Weights of a small transformer language model: 9 layers.
Each number is 50 + 10 x the weight over its row's rms, rounded and kept within 0 to 99. Layers, rows and columns count from 0. The size before them is the row's rms in percent of the matrix's.

# layer 2 MLP up, 1344x384, rms 0.0633, rows 525-597, columns 240-287
098:58 60 45 27 62 49 35 54 66 34 56 64 53 52 54 51 65 59 39 51 59 39 53 65 60 50 39 54 40 49 33 48 50 57 47 48 57 49 49 58 57 67 66 33 40 39 45 67
109:42 41 65 49 64 58 45 35 55 48 53 48 65 28 33 49 43 81 55 71 75 57 53 60 67 35 52 43 48 36 45 69 51 51 49 43 74 67 48 60 63 59 41 43 55 37 49 39
108:47 65 47 58 48 55 47 64 70 48 33 49 41 57 44 43 49 74 54 47 34 41 35 55 56 62 54 39 64 51 42 49 53 46 45 71 36 64 45 39 35 65 45 39 50 35 49 56
103:43 58 48 46 40 45 57 54 46 59 59 71 40 43 50 55 40 54 65 51 53 68 38 59 46 54 67 49 51 43 44 53 49 52 65 50 57 60 47 74 54 60 42 60 70 46 54 47
105:26 33 40 63 53 59 60 60 52 49 50 50 43 45 55 60 36 48 53 64 48 40 45 52 55 53 43 59 57 47 36 45 49 52 53 49 27 68 53 44 63 40 41 53 43 49 54 45
101:50 48 47 42 38 41 49 62 32 52 53 60 54 57 54 51 49 46 41 30 45 50 50 41 39 36 47 71 52 39 43 56 47 65 60 62 66 47 49 30 56 39 53 39 47 41 52 50
108:45 15 61 39 47 56 51 59 44 52 56 27 62 42 55 45 53 69 68 66 63 50 68 14 52 40 51 47 64 44 39 62 48 40 49 57 46 43 60 48 54 49 42 35 33 40 54 55
100:57 64 44 57 58 55 52 38 47 63 46 51 51 33 51 62 65 53 60 64 51 36 56 45 51 58 63 55 40 53 57 58 45 56 44 53 29 61 60 43 69 47 49 32 44 46 53 66
114:62 46 53 49 35 51 49 42 56 56 60 45 51 47 45 42 32 50 68 59 43 54 53 37 43 66 58 63 57 64 64 50 35 59 38 37 72 45 34 38 38 77 57 58 50 43 50 58
097:69 43 58 44 50 34 38 47 50 46 66 53 49 57 52 34 43 58 56 52 51 62 42 68 38 36 56 51 56 62 49 49 53 40 48 54 50 30 36 63 42 50 47 65 41 67 62 50
088:48 38 47 40 49 66 54 53 33 53 31 51 49 35 62 50 55 43 38 73 35 57 62 44 40 65 39 42 19 42 48 46 48 49 63 55 56 88 62 51 34 50 40 54 56 51 69 46
093:56 50 44 68 49 55 51 54 42 59 33 47 58 40 43 53 41 73 54 59 64 56 48 54 54 39 51 49 42 49 63 75 56 49 46 49 53 45 48 62 47 53 54 65 42 55 56 52
087:58 55 47 37 47 51 48 50 50 54 51 47 60 43 53 61 70 40 42 56 54 37 78 35 51 47 37 37 47 47 48 49 45 50 60 45 61 58 51 48 28 30 53 32 48 49 30 24
097:30 43 44 52 60 58 53 42 40 52 51 45 49 58 47 47 41 71 56 75 72 62 39 53 68 48 30 42 41 53 54 47 34 42 60 46 54 66 49 53 39 64 54 51 45 52 43 48
107:37 56 71 44 40 45 45 45 69 53 29 17 58 41 50 36 41 55 49 50 58 44 50 60 63 74 39 49 53 65 55 41 53 51 36 37 68 60 62 48 55 41 54 38 41 65 51 64
088:51 24 55 67 49 54 35 51 43 58 58 57 40 62 39 39 52 51 53 57 62 44 44 35 44 40 48 50 54 51 36 55 61 43 69 50 51 56 58 41 39 55 43 41 64 48 36 54
107:52 47 65 68 52 51 44 49 51 42 51 68 43 50 53 54 60 62 43 53 58 29 59 57 56 55 52 48 59 31 50 34 35 55 48 49 59 53 38 30 32 48 46 59 67 40 46 47
088:64 45 39 56 47 63 30 47 50 33 50 63 31 56 51 65 45 55 27 48 67 49 71 49 39 47 48 47 44 54 53 49 58 41 50 40 53 63 41 46 34 49 45 69 50 39 42 44
102:51 59 25 46 53 51 40 43 64 45 42 58 51 56 53 41 55 66 35 46 52 43 29 34 56 51 28 43 48 58 37 68 50 47 36 52 50 44 38 42 58 45 35 61 65 58 47 30
102:38 43 25 43 44 58 65 43 50 39 74 53 62 54 48 69 31 42 48 59 33 67 54 59 55 33 42 67 48 55 50 43 49 56 49 43 45 56 42 47 42 52 24 42 42 35 51 49
089:59 57 44 56 57 42 50 71 42 44 50 62 58 47 41 45 55 46 66 52 35 40 67 53 45 53 35 46 63 56 64 52 38 33 42 53 52 48 52 73 49 59 44 69 60 51 58 50
105:42 43 60 57 47 49 53 52 60 47 29 49 41 61 37 55 52 51 45 70 39 54 55 42 50 56 45 51 46 46 48 41 51 47 32 64 47 42 36 69 46 47 44 39 51 39 33 37
096:60 56 53 53 50 41 77 64 32 61 53 58 51 52 42 65 52 65 55 58 65 54 32 35 45 37 37 43 48 36 42 49 46 50 50 47 46 69 46 43 72 46 55 66 38 39 57 59
106:39 43 60 57 50 46 70 65 49 34 30 51 53 52 31 64 68 35 65 47 78 55 50 58 43 31 65 30 53 57 52 69 51 42 56 58 58 55 46 56 61 52 47 57 31 56 64 39
097:55 43 55 47 55 37 36 54 56 36 51 75 27 58 42 57 53 52 47 71 54 34 58 25 52 60 51 33 53 46 56 69 31 54 36 41 61 32 48 49 44 57 52 39 47 49 46 54
097:29 67 42 46 55 68 50 58 53 65 50 65 56 42 64 51 47 56 45 65 55 34 37 57 37 39 65 49 29 40 21 34 45 65 56 59 54 46 61 33 53 63 38 48 30 45 39 36
098:61 45 73 61 56 55 47 46 54 43 47 49 43 44 64 43 53 49 41 57 40 35 70 53 45 63 31 46 58 29 69 43 33 58 46 41 48 48 59 42 47 66 55 44 42 48 38 56
103:53 63 44 63 54 42 73 46 63 52 55 60 61 49 57 31 57 40 55 40 53 35 53 58 43 48 52 39 48 44 34 47 71 59 52 62 63 42 35 34 42 44 44 64 51 47 47 58
106:48 47 61 28 61 74 56 42 78 38 43 51 51 49 56 51 36 58 56 53 52 62 57 40 81 57 62 57 42 41 39 45 45 46 55 75 41 54 72 32 47 63 45 58 45 48 56 40
095:54 52 38 49 53 66 21 51 52 53 60 44 36 46 43 51 55 52 48 61 68 65 49 60 58 54 41 49 49 59 42 63 46 58 24 39 51 38 35 40 69 62 46 47 41 51 41 37
109:49 66 41 55 64 48 54 50 49 42 46 59 33 47 47 56 32 52 67 68 25 42 70 57 35 47 50 54 35 37 33 48 43 49 58 44 67 59 49 38 58 44 50 46 44 49 47 57
091:30 51 40 66 48 42 36 43 55 57 64 63 46 42 43 64 48 39 58 43 31 49 65 50 66 51 56 55 60 44 49 44 34 50 45 52 58 46 44 44 42 41 46 58 63 54 55 42
097:58 52 57 61 43 56 72 49 46 47 53 54 53 37 68 44 65 55 55 39 57 42 47 43 49 53 45 36 40 50 44 47 44 42 49 66 56 41 42 61 70 56 54 45 38 38 59 73
098:47 61 71 51 43 26 48 66 68 51 42 67 42 54 56 58 57 63 35 43 39 66 54 49 45 39 60 34 56 56 43 68 39 59 59 32 68 54 56 66 58 50 46 56 51 29 49 43
098:38 45 55 49 44 67 63 43 57 40 35 42 60 53 39 47 58 46 57 50 46 45 37 40 59 50 50 54 63 71 56 48 60 47 51 58 57 42 64 50 36 42 50 38 37 51 56 46
093:39 36 53 44 40 46 49 49 60 55 70 52 45 41 49 62 59 49 49 64 55 39 44 49 66 32 45 52 45 29 41 59 51 42 69 55 44 61 57 53 43 61 44 64 54 32 68 46
101:64 60 42 52 46 49 45 62 57 25 35 64 55 53 65 39 52 58 62 48 67 37 35 65 61 51 48 45 54 53 48 60 57 53 52 57 57 69 42 43 63 40 64 53 56 49 52 64
095:51 56 54 43 55 36 73 76 46 62 42 71 61 66 45 41 38 48 51 66 71 59 53 64 50 51 59 48 51 48 45 56 23 46 50 54 53 49 37 31 36 55 46 37 65 39 61 44
092:49 44 39 40 50 52 47 35 58 51 43 51 58 55 54 55 61 48 44 58 55 47 60 53 39 53 38 49 55 43 56 35 55 52 57 69 64 48 45 57 66 49 31 45 60 31 46 59
094:72 38 55 27 56 61 70 53 58 47 46 56 55 64 39 49 57 45 40 58 55 54 51 56 52 54 57 59 49 33 40 73 45 53 51 60 54 62 45 63 48 37 67 56 45 38 42 46
075:40 36 48 58 52 53 62 55 46 64 29 35 49 42 39 39 54 67 49 68 45 57 50 48 40 62 45 43 58 61 62 55 36 28 53 61 55 63 55 49 47 55 58 60 57 46 31 55
103:49 55 63 46 43 49 42 58 48 38 49 54 48 46 50 46 61 54 43 48 56 53 42 58 56 59 56 44 51 46 43 50 36 40 42 34 21 61 54 52 63 58 50 51 39 58 42 29
079:55 52 62 35 57 45 29 52 38 53 54 47 48 55 66 64 76 69 62 53 46 52 57 41 65 53 44 48 55 43 74 44 40 55 47 32 62 33 39 52 43 26 49 38 52 31 50 52
096:42 61 63 31 61 46 39 30 53 53 30 39 56 47 43 44 55 53 43 68 51 51 39 55 45 42 34 53 53 53 48 45 50 59 53 46 42 47 57 50 52 59 46 43 51 56 55 40
103:33 44 39 43 40 49 41 62 49 35 67 57 47 70 35 64 54 45 45 28 32 55 46 58 52 51 68 38 62 48 59 41 46 64 48 52 54 37 46 49 59 50 41 34 29 34 44 31
095:58 58 67 49 57 47 38 64 48 46 42 48 48 61 54 62 34 44 59 42 54 55 50 41 55 51 53 49 43 47 52 61 45 47 44 41 48 57 49 57 46 52 39 52 51 49 45 48
106:48 56 38 61 48 53 45 61 45 33 48 49 47 48 54 58 60 47 52 39 51 61 67 44 62 60 51 38 30 27 42 50 52 54 36 57 42 45 49 70 42 45 42 42 61 42 50 55
097:51 56 63 48 53 66 55 42 56 49 44 46 48 43 35 43 46 66 39 50 43 38 61 48 52 57 32 43 55 45 59 55 50 60 53 49 40 68 49 34 38 38 43 38 67 37 36 40
107:40 51 67 64 46 63 64 45 54 55 36 49 48 36 44 47 61 46 41 37 59 44 68 51 56 50 47 53 46 49 30 60 18 39 49 69 39 62 41 69 60 44 55 55 55 41 70 55
096:51 47 49 64 57 57 50 59 55 38 39 32 50 50 47 45 41 48 45 34 70 49 46 63 45 46 48 38 43 38 44 55 51 33 40 61 38 53 40 45 68 45 59 59 50 47 39 58
101:35 54 53 65 36 39 43 39 52 44 37 30 61 30 48 50 60 20 72 73 45 64 57 42 53 44 35 50 41 38 69 37 32 44 45 47 56 54 63 57 66 47 45 50 63 54 39 48
098:41 56 58 41 51 43 52 63 26 52 65 61 56 21 54 44 69 38 50 59 48 45 47 61 54 55 54 57 34 65 57 22 66 39 45 35 54 47 63 47 48 38 32 54 49 62 54 69
118:30 47 67 57 77 49 29 43 53 56 48 31 43 52 38 44 69 64 44 57 55 60 45 52 56 54 50 51 43 46 57 49 53 48 53 57 57 41 66 48 33 31 35 52 56 60 27 50
088:48 40 43 37 38 62 46 64 32 53 38 54 47 36 64 36 43 37 39 40 57 51 61 51 65 34 55 59 54 62 49 49 48 39 49 46 43 61 36 47 47 47 57 51 38 32 51 38
074:64 38 56 62 49 46 58 59 41 48 52 56 50 45 58 41 54 49 46 53 62 59 38 51 25 41 44 51 59 57 38 52 54 53 51 73 42 66 48 44 42 45 56 72 46 57 30 42
103:35 51 55 39 55 65 62 51 49 59 54 53 53 61 53 64 60 57 64 52 42 43 56 56 40 36 33 43 43 35 53 83 36 43 47 38 69 57 52 51 57 61 58 50 57 39 53 54
104:48 46 36 49 52 47 37 55 41 48 56 41 51 55 59 65 49 50 68 48 74 43 46 46 59 61 58 49 55 57 50 68 55 39 78 52 77 48 57 37 37 46 57 42 47 48 33 27
106:41 53 40 56 66 60 54 50 65 44 47 50 44 54 65 55 58 51 44 45 44 59 46 49 54 46 35 48 53 42 49 60 56 31 45 37 46 38 67 66 56 44 53 68 56 34 53 46
096:44 50 47 54 56 68 75 46 38 23 43 48 50 52 60 50 54 57 70 61 54 55 60 61 56 65 59 40 51 58 57 42 48 39 52 48 49 46 42 59 54 50 45 36 59 41 41 52
091:55 59 39 53 53 53 50 48 49 59 63 59 53 54 57 47 52 54 57 46 40 52 41 58 30 41 62 55 54 53 45 47 56 61 33 47 65 55 50 32 48 42 37 57 44 30 51 46
088:53 38 51 37 53 36 48 53 52 41 41 50 60 39 38 48 45 55 61 65 43 54 58 61 59 48 45 61 63 62 63 59 41 39 53 56 46 35 47 60 66 36 56 40 38 41 37 39
117:69 55 49 44 56 52 40 27 63 48 46 40 56 49 50 57 57 63 49 53 44 65 69 66 44 44 38 48 57 52 57 48 58 62 35 42 63 55 42 54 67 49 64 43 46 51 39 62
096:56 43 57 53 46 69 56 67 41 31 53 48 66 50 53 56 55 62 35 40 70 58 62 50 48 41 50 50 54 34 51 65 56 63 63 50 43 51 77 45 45 47 32 47 33 58 56 53
095:52 52 32 42 50 59 40 54 51 36 36 40 43 26 38 60 40 51 48 41 51 51 64 41 56 58 60 61 48 53 72 61 44 56 53 39 39 54 61 44 36 38 41 45 53 48 43 36
121:46 52 64 31 57 68 40 34 61 43 34 50 70 46 59 47 56 58 54 31 65 62 58 55 57 52 43 39 52 32 55 52 42 48 44 53 62 53 56 59 53 50 52 39 56 38 43 40
101:30 52 50 37 48 55 35 56 44 53 55 59 44 34 46 52 47 51 52 49 34 53 38 45 63 52 62 59 57 44 44 34 54 39 46 38 35 32 53 62 40 56 26 53 44 46 38 56
109:64 38 52 58 37 41 58 78 54 39 40 58 54 56 61 47 42 51 49 46 47 53 66 52 50 67 38 67 41 39 49 46 47 40 48 41 50 40 59 37 64 48 52 37 51 32 50 35
104:50 40 50 58 37 48 59 60 33 59 47 60 34 43 60 34 56 44 48 63 47 37 35 70 45 29 59 53 47 51 54 52 41 67 62 48 26 47 58 53 44 54 48 56 49 59 56 46
099:67 64 54 48 57 47 61 61 58 59 38 54 38 48 56 30 38 49 46 61 36 47 49 59 45 57 43 52 63 49 33 53 22 74 64 57 58 64 52 54 44 41 68 43 56 49 60 54
096:47 41 52 45 68 47 66 43 44 42 48 45 42 52 66 52 68 51 40 57 46 53 39 44 54 54 57 37 59 61 56 55 46 40 51 54 40 57 54 67 68 47 57 49 61 43 45 43
100:50 46 67 43 35 52 53 45 60 56 48 25 69 54 54 41 46 54 61 60 57 58 47 49 58 49 50 64 41 57 50 55 45 65 46 35 50 68 34 58 48 65 44 60 37 47 60 63
083:54 29 51 51 52 55 50 63 50 38 57 35 55 48 56 54 65 54 51 67 52 38 51 64 48 58 64 56 65 54 54 53 62 73 55 47 42 49 46 50 34 42 52 48 57 62 60 51
100:46 63 29 47 51 47 54 54 48 50 38 64 57 37 49 19 50 39 58 64 66 56 54 52 35 25 63 62 56 54 35 42 55 56 46 54 65 39 58 60 37 49 40 42 57 54 45 46
# layer 2 MLP down (transposed), 1344x384, rms 0.0423, rows 525-596, columns 240-287
094:36 43 59 62 43 56 69 38 29 60 46 35 49 53 55 43 50 46 62 39 32 67 52 42 39 53 60 58 78 57 74 47 54 47 56 52 47 40 53 36 44 39 34 50 59 62 61 32
109:58 56 55 46 43 37 55 56 50 66 29 37 43 71 66 69 69 15 49 50 31 34 50 39 61 52 46 56 44 71 70 27 55 54 43 57 35 36 56 54 42 38 67 68 52 49 56 48
108:54 42 56 37 51 44 55 33 31 55 59 45 55 54 61 57 44 35 53 48 67 66 78 41 45 39 52 51 34 41 48 55 57 59 56 25 62 46 50 57 67 34 60 56 50 68 52 51
100:54 44 53 47 61 60 34 50 44 47 50 35 65 71 46 54 65 40 47 43 46 31 58 43 43 38 29 49 58 41 50 59 51 72 42 44 52 45 69 38 42 46 49 43 29 51 52 54
101:68 71 55 27 62 46 40 42 47 58 50 46 54 42 44 49 64 50 46 47 65 54 58 56 53 52 48 33 45 47 62 61 46 47 44 54 55 43 39 57 42 62 56 39 46 40 52 53
096:52 60 37 52 52 54 54 57 67 50 40 46 49 32 49 36 66 46 52 54 55 59 64 54 48 61 51 17 51 39 63 53 48 53 40 33 34 52 47 65 54 56 35 58 48 49 43 54
106:50 77 36 54 49 54 55 59 50 41 44 71 46 55 60 53 48 53 38 43 43 47 33 80 56 58 45 47 47 69 56 34 53 57 41 55 46 65 30 52 38 48 63 68 59 49 44 60
103:46 30 34 53 40 52 60 56 47 37 55 54 49 55 42 31 27 56 46 36 46 54 59 45 56 41 37 51 62 58 40 44 51 46 51 56 62 30 42 52 34 48 50 62 56 59 57 25
116:42 54 47 54 43 38 41 47 54 57 52 41 29 53 69 39 72 46 26 40 51 50 44 54 57 31 39 35 37 42 25 55 71 39 60 40 45 40 80 52 49 66 67 43 55 53 57 40
091:39 48 48 52 47 55 74 52 45 50 46 51 63 41 64 68 57 44 42 49 48 53 64 40 48 47 37 39 53 39 52 42 55 62 39 51 47 66 59 43 57 55 52 36 48 37 45 60
084:46 57 56 59 53 43 38 40 61 43 68 37 61 56 38 48 47 55 62 37 56 56 51 53 69 42 73 65 64 50 53 50 55 48 37 47 41 24 36 53 60 50 53 43 53 27 32 61
084:47 40 37 41 44 49 61 54 56 34 74 59 39 54 58 45 63 25 46 40 37 48 53 30 54 67 49 60 44 56 35 40 45 52 50 61 44 59 51 31 58 38 47 42 57 58 48 45
081:54 51 59 56 52 58 34 53 50 40 57 60 42 60 48 51 33 67 58 42 53 55 15 64 54 43 62 65 52 44 41 53 55 55 39 46 50 36 40 47 77 63 34 60 59 52 66 70
100:75 55 43 47 41 53 47 61 50 42 50 53 51 48 53 47 64 38 60 38 37 45 62 53 50 56 68 67 50 42 47 64 66 64 47 48 52 42 54 49 57 26 48 47 58 52 60 51
110:65 43 40 47 65 49 64 41 56 46 59 66 47 68 57 62 41 50 52 57 42 53 65 41 43 42 50 53 40 44 41 64 57 61 60 58 50 40 50 42 51 57 43 49 58 29 43 28
085:43 61 45 47 65 33 61 48 56 46 56 47 38 48 47 59 40 47 47 51 54 51 59 54 56 56 61 50 50 56 57 48 51 45 32 60 60 51 53 55 55 40 59 54 38 55 47 43
111:34 55 53 28 41 41 60 49 48 55 57 38 67 52 39 49 38 44 54 49 56 60 46 40 47 52 41 38 39 63 50 53 54 46 56 52 46 36 65 67 67 53 62 48 38 57 60 49
075:45 48 60 46 42 49 43 60 54 61 59 38 75 43 50 43 38 31 67 55 36 44 62 67 59 58 36 48 58 62 46 70 53 53 70 55 61 45 28 44 59 58 50 50 55 60 49 46
103:45 43 72 66 53 48 54 49 37 51 52 49 51 46 41 62 49 43 55 49 36 54 74 60 33 47 71 56 48 44 62 29 58 60 70 58 47 56 54 51 43 59 64 42 38 40 61 60
102:62 60 67 60 68 44 46 51 47 52 28 54 46 52 56 36 61 54 49 49 56 35 49 45 54 66 52 30 40 41 51 56 50 50 49 59 41 48 42 65 43 59 67 48 54 60 49 56
088:48 43 49 49 57 50 58 36 68 72 53 49 52 48 50 44 47 52 49 55 45 71 36 44 35 50 46 47 53 49 51 47 68 47 49 51 52 48 44 59 50 55 41 33 44 48 19 47
103:52 54 46 44 53 57 46 39 54 39 67 54 60 46 64 43 56 52 54 38 61 42 54 58 42 45 60 51 50 42 48 54 48 51 74 31 54 50 66 27 53 56 62 48 63 54 64 52
094:40 45 55 52 48 53 32 40 66 30 45 32 55 47 58 21 55 38 57 35 34 49 67 58 53 67 56 51 50 70 56 49 59 55 56 50 45 41 56 53 37 66 37 34 63 54 51 31
107:54 51 40 34 48 64 36 45 53 68 65 55 60 37 63 60 27 56 37 47 26 52 45 35 46 49 44 56 50 46 37 52 50 44 52 51 45 58 56 52 44 58 65 38 61 46 46 57
092:38 53 47 57 47 61 55 43 53 48 51 28 77 45 67 42 53 52 52 27 44 52 47 65 56 44 37 66 43 42 50 41 66 41 66 54 38 68 48 56 54 40 54 73 54 44 42 40
095:66 53 53 42 55 28 57 42 58 38 52 37 49 56 41 53 53 42 56 43 45 57 59 35 58 58 33 48 67 63 58 59 57 31 45 32 57 55 41 72 47 39 60 57 66 57 54 62
091:40 45 23 45 53 56 45 59 59 44 56 59 54 42 32 46 50 67 58 43 51 60 38 41 79 44 61 37 49 68 55 54 62 58 49 58 53 56 52 51 49 47 39 57 63 58 59 28
104:37 44 45 47 47 71 31 46 33 44 44 34 46 47 57 65 32 59 38 63 56 68 61 51 49 52 58 48 44 52 61 57 24 43 48 45 46 60 62 67 64 58 48 30 41 38 60 42
105:61 39 48 63 51 33 46 54 24 62 58 57 47 60 46 45 71 43 43 49 58 24 63 53 33 50 47 43 44 53 54 56 55 47 43 27 50 43 45 71 55 40 55 42 47 48 47 61
094:49 44 70 38 53 46 66 48 58 58 42 60 60 67 62 42 43 53 63 42 46 41 55 52 50 54 53 57 55 36 47 50 63 35 63 57 32 51 50 45 55 45 47 55 57 54 53 61
112:34 34 47 42 33 50 43 56 44 56 47 43 47 42 43 40 66 34 34 33 73 57 25 40 67 64 48 55 57 64 56 40 53 48 44 58 40 40 50 71 37 49 53 42 43 60 49 45
090:55 43 59 42 53 62 51 70 33 40 52 54 48 56 66 44 61 48 53 57 51 51 54 53 39 71 40 46 47 65 60 58 55 43 53 52 53 64 37 42 63 56 46 35 39 41 59 59
104:49 56 57 39 48 39 31 53 56 55 48 52 56 53 46 60 35 42 53 43 56 41 47 68 37 48 51 37 52 43 49 57 44 47 52 30 51 70 55 38 32 45 42 50 55 53 45 23
095:48 46 24 48 54 71 53 37 38 45 60 44 70 41 43 46 39 51 72 57 56 44 41 52 53 56 41 60 54 38 63 31 60 43 55 67 41 49 41 48 53 54 42 48 41 70 46 52
095:58 40 37 64 44 35 49 61 38 61 55 53 47 63 54 51 51 49 39 52 45 53 66 57 47 40 51 41 28 19 51 56 43 67 48 50 55 62 31 52 60 42 51 68 44 45 35 45
098:62 51 43 63 53 60 47 43 46 55 46 49 63 58 50 38 51 50 60 36 40 60 65 49 37 70 39 51 50 62 58 40 54 58 37 41 49 41 47 48 51 28 54 45 41 70 44 56
098:37 38 52 46 47 73 52 41 49 57 58 32 53 58 40 65 57 42 44 54 34 69 55 42 55 37 51 41 43 47 55 48 49 34 58 46 50 44 57 42 34 57 38 65 41 50 58 32
093:61 44 39 59 41 67 35 30 50 28 54 39 29 34 52 58 65 55 54 30 35 48 46 27 58 48 40 60 51 53 46 47 82 51 47 47 49 56 45 67 61 51 57 50 32 67 53 58
088:49 58 71 75 48 43 48 70 45 51 55 49 47 43 44 39 47 56 50 40 47 54 42 46 46 61 45 35 60 60 43 62 64 52 64 30 35 47 59 54 42 51 66 62 43 57 51 51
091:47 44 44 50 50 43 42 55 39 65 53 57 47 53 43 47 39 44 49 53 32 61 47 33 46 49 52 39 47 59 55 25 33 49 57 64 43 71 42 40 46 64 64 50 45 61 62 56
088:58 67 51 28 50 55 41 49 48 48 43 57 38 60 54 57 44 40 36 52 52 39 43 50 79 58 45 61 34 42 52 37 55 56 61 44 50 46 50 48 66 53 49 43 58 48 49 41
101:40 40 41 48 50 53 62 47 57 51 50 48 41 55 56 48 42 50 56 52 50 58 68 41 49 45 34 43 57 54 51 54 68 66 53 55 57 40 54 46 36 51 51 48 57 48 66 79
074:50 47 49 54 43 49 53 38 54 45 48 54 62 54 31 26 33 33 46 50 47 48 57 51 36 49 49 55 45 52 25 49 58 38 62 65 32 67 68 56 43 60 57 64 59 68 48 45
097:56 43 45 74 47 48 52 75 47 49 72 58 52 59 52 52 56 47 66 42 49 40 49 54 41 53 60 38 51 53 56 56 55 43 42 50 60 48 54 51 55 54 58 64 51 45 47 59
100:60 54 55 52 58 42 56 44 52 68 36 44 46 33 53 41 41 48 65 79 61 48 49 37 47 42 29 62 31 54 37 56 56 46 57 44 50 56 48 45 43 51 60 70 66 60 52 69
093:38 55 48 46 48 61 52 33 52 53 65 41 56 34 43 53 56 65 39 45 57 38 58 60 41 64 67 59 57 37 52 49 59 44 58 39 51 57 52 47 63 43 50 54 55 48 43 34
107:49 38 62 36 53 60 49 53 61 52 57 54 48 40 55 46 38 59 51 52 54 40 43 49 46 48 58 61 54 76 62 58 40 47 56 49 53 52 48 41 50 54 56 53 33 59 37 55
095:46 48 38 59 54 45 49 43 39 40 43 49 42 51 67 52 55 53 61 60 63 58 54 47 55 52 58 55 44 47 42 48 53 32 43 45 54 20 54 62 67 60 55 58 44 50 58 51
106:53 52 31 53 56 53 56 48 36 35 69 49 52 63 51 50 32 59 57 53 46 53 43 46 48 50 60 53 52 45 67 46 89 55 52 31 75 42 58 38 49 50 52 28 53 61 36 54
098:54 56 62 43 29 46 42 33 52 58 59 75 56 51 55 46 60 51 52 69 49 42 53 25 59 57 52 56 61 61 53 41 44 68 59 53 51 50 52 49 32 57 49 50 37 56 67 48
097:67 55 51 40 57 61 53 50 53 65 52 51 35 63 52 57 42 75 35 34 56 40 38 54 54 59 62 58 64 58 34 64 56 50 49 50 42 34 46 50 49 58 53 42 48 40 57 44
104:59 32 43 64 47 61 60 39 68 53 39 42 48 78 46 53 35 65 52 41 49 53 45 50 51 48 45 52 47 47 34 73 40 48 53 68 42 50 36 45 57 52 62 54 54 37 45 37
119:68 52 48 47 26 52 47 43 60 44 51 63 59 57 72 46 36 29 51 35 45 42 55 41 32 49 54 60 54 48 39 49 49 43 56 40 42 48 37 44 64 53 66 52 42 48 71 55
085:63 53 61 68 52 30 43 39 64 45 68 51 48 61 33 62 49 55 54 66 43 40 43 49 46 63 49 41 41 41 62 51 56 53 45 58 59 42 51 55 55 64 42 49 55 65 61 65
084:47 53 56 56 35 62 62 55 62 58 47 51 37 40 49 65 64 60 57 52 49 57 65 45 41 41 42 64 47 50 60 64 51 55 43 47 55 49 53 60 46 50 44 35 70 41 58 57
103:55 44 37 61 42 45 45 42 57 54 45 49 49 42 47 30 35 41 38 48 55 55 40 42 63 68 82 47 63 62 47 29 55 50 64 62 36 65 58 46 50 38 51 47 41 66 56 46
099:57 57 57 48 43 52 71 42 56 57 42 63 44 47 36 37 48 44 31 54 31 53 55 52 44 37 50 42 54 47 56 37 48 56 37 49 29 65 47 67 58 47 51 49 52 40 55 56
107:45 48 55 35 41 39 51 53 44 65 44 52 64 57 27 43 59 51 56 55 53 40 64 52 54 52 57 56 56 66 50 45 44 51 66 61 56 47 39 47 38 76 55 36 42 60 49 64
101:54 50 57 47 49 44 46 58 69 60 53 53 48 42 51 58 39 43 30 41 47 28 42 39 30 38 43 35 45 41 42 58 41 49 40 55 39 60 53 47 43 60 49 58 56 57 43 46
080:38 33 59 48 50 41 43 56 58 46 45 35 42 43 47 58 53 47 43 46 67 53 67 41 58 48 43 48 51 37 55 48 44 33 58 54 53 40 65 65 38 58 61 48 51 65 62 68
086:57 69 53 53 48 54 39 49 59 67 73 49 40 56 63 46 53 50 50 32 55 58 45 42 41 51 38 53 40 44 33 40 56 55 45 42 49 63 54 48 34 65 38 50 64 67 49 60
114:43 55 63 50 51 46 54 68 37 60 63 53 49 61 51 36 43 60 51 38 54 53 24 35 44 52 63 55 50 50 36 63 43 40 59 56 42 54 58 41 41 53 39 45 57 55 61 29
093:30 59 56 58 50 46 42 34 50 56 24 40 38 42 46 45 48 40 63 54 35 42 45 47 59 65 47 49 40 58 42 46 44 44 44 65 57 48 26 53 56 46 60 62 68 31 54 44
098:37 50 71 56 47 32 56 51 40 68 58 61 55 64 59 51 47 42 52 54 43 45 46 58 41 43 49 41 52 48 28 37 41 44 34 66 61 48 39 59 64 64 54 61 55 53 52 68
132:44 51 52 50 49 68 41 50 72 62 59 41 59 50 52 49 51 53 55 39 49 59 28 52 49 56 60 57 40 42 62 51 58 37 46 37 45 53 55 41 64 45 45 50 51 44 37 33
099:69 54 35 61 53 48 63 39 59 42 43 28 28 69 47 51 48 43 46 50 73 34 57 63 34 47 36 32 39 52 53 57 51 53 53 69 44 62 44 38 55 53 74 45 52 58 69 40
115:56 60 50 38 56 59 46 24 37 41 43 30 44 38 48 37 65 55 56 45 48 43 51 58 51 38 46 26 53 63 41 42 64 69 58 59 49 61 48 74 39 52 61 45 51 44 43 53
109:46 46 53 39 54 61 55 48 49 57 53 40 36 55 40 73 34 52 43 39 41 59 54 45 49 58 44 48 63 39 31 39 41 38 40 47 59 45 48 48 54 43 49 51 63 48 46 57
100:27 28 49 47 51 64 43 30 48 41 58 45 61 46 44 68 72 56 51 37 62 51 54 44 53 43 57 44 34 45 60 55 69 36 45 57 48 43 50 46 59 52 44 50 44 40 51 52
094:58 49 39 53 34 45 41 62 53 50 52 54 57 44 42 55 43 57 59 45 50 58 56 47 46 59 44 69 39 38 39 48 47 60 53 55 60 42 36 26 35 46 48 56 31 49 59 61
101:49 54 36 51 68 49 64 57 53 47 43 71 35 42 53 55 54 56 37 43 45 53 55 55 43 53 50 21 53 63 55 46 64 37 45 63 57 24 66 43 52 34 69 45 67 47 34 34
081:39 59 52 59 45 57 43 39 41 65 44 69 51 50 37 52 50 36 44 33 48 63 48 46 53 40 37 54 27 46 46 56 35 32 53 56 63 44 54 43 53 61 52 49 49 39 34 52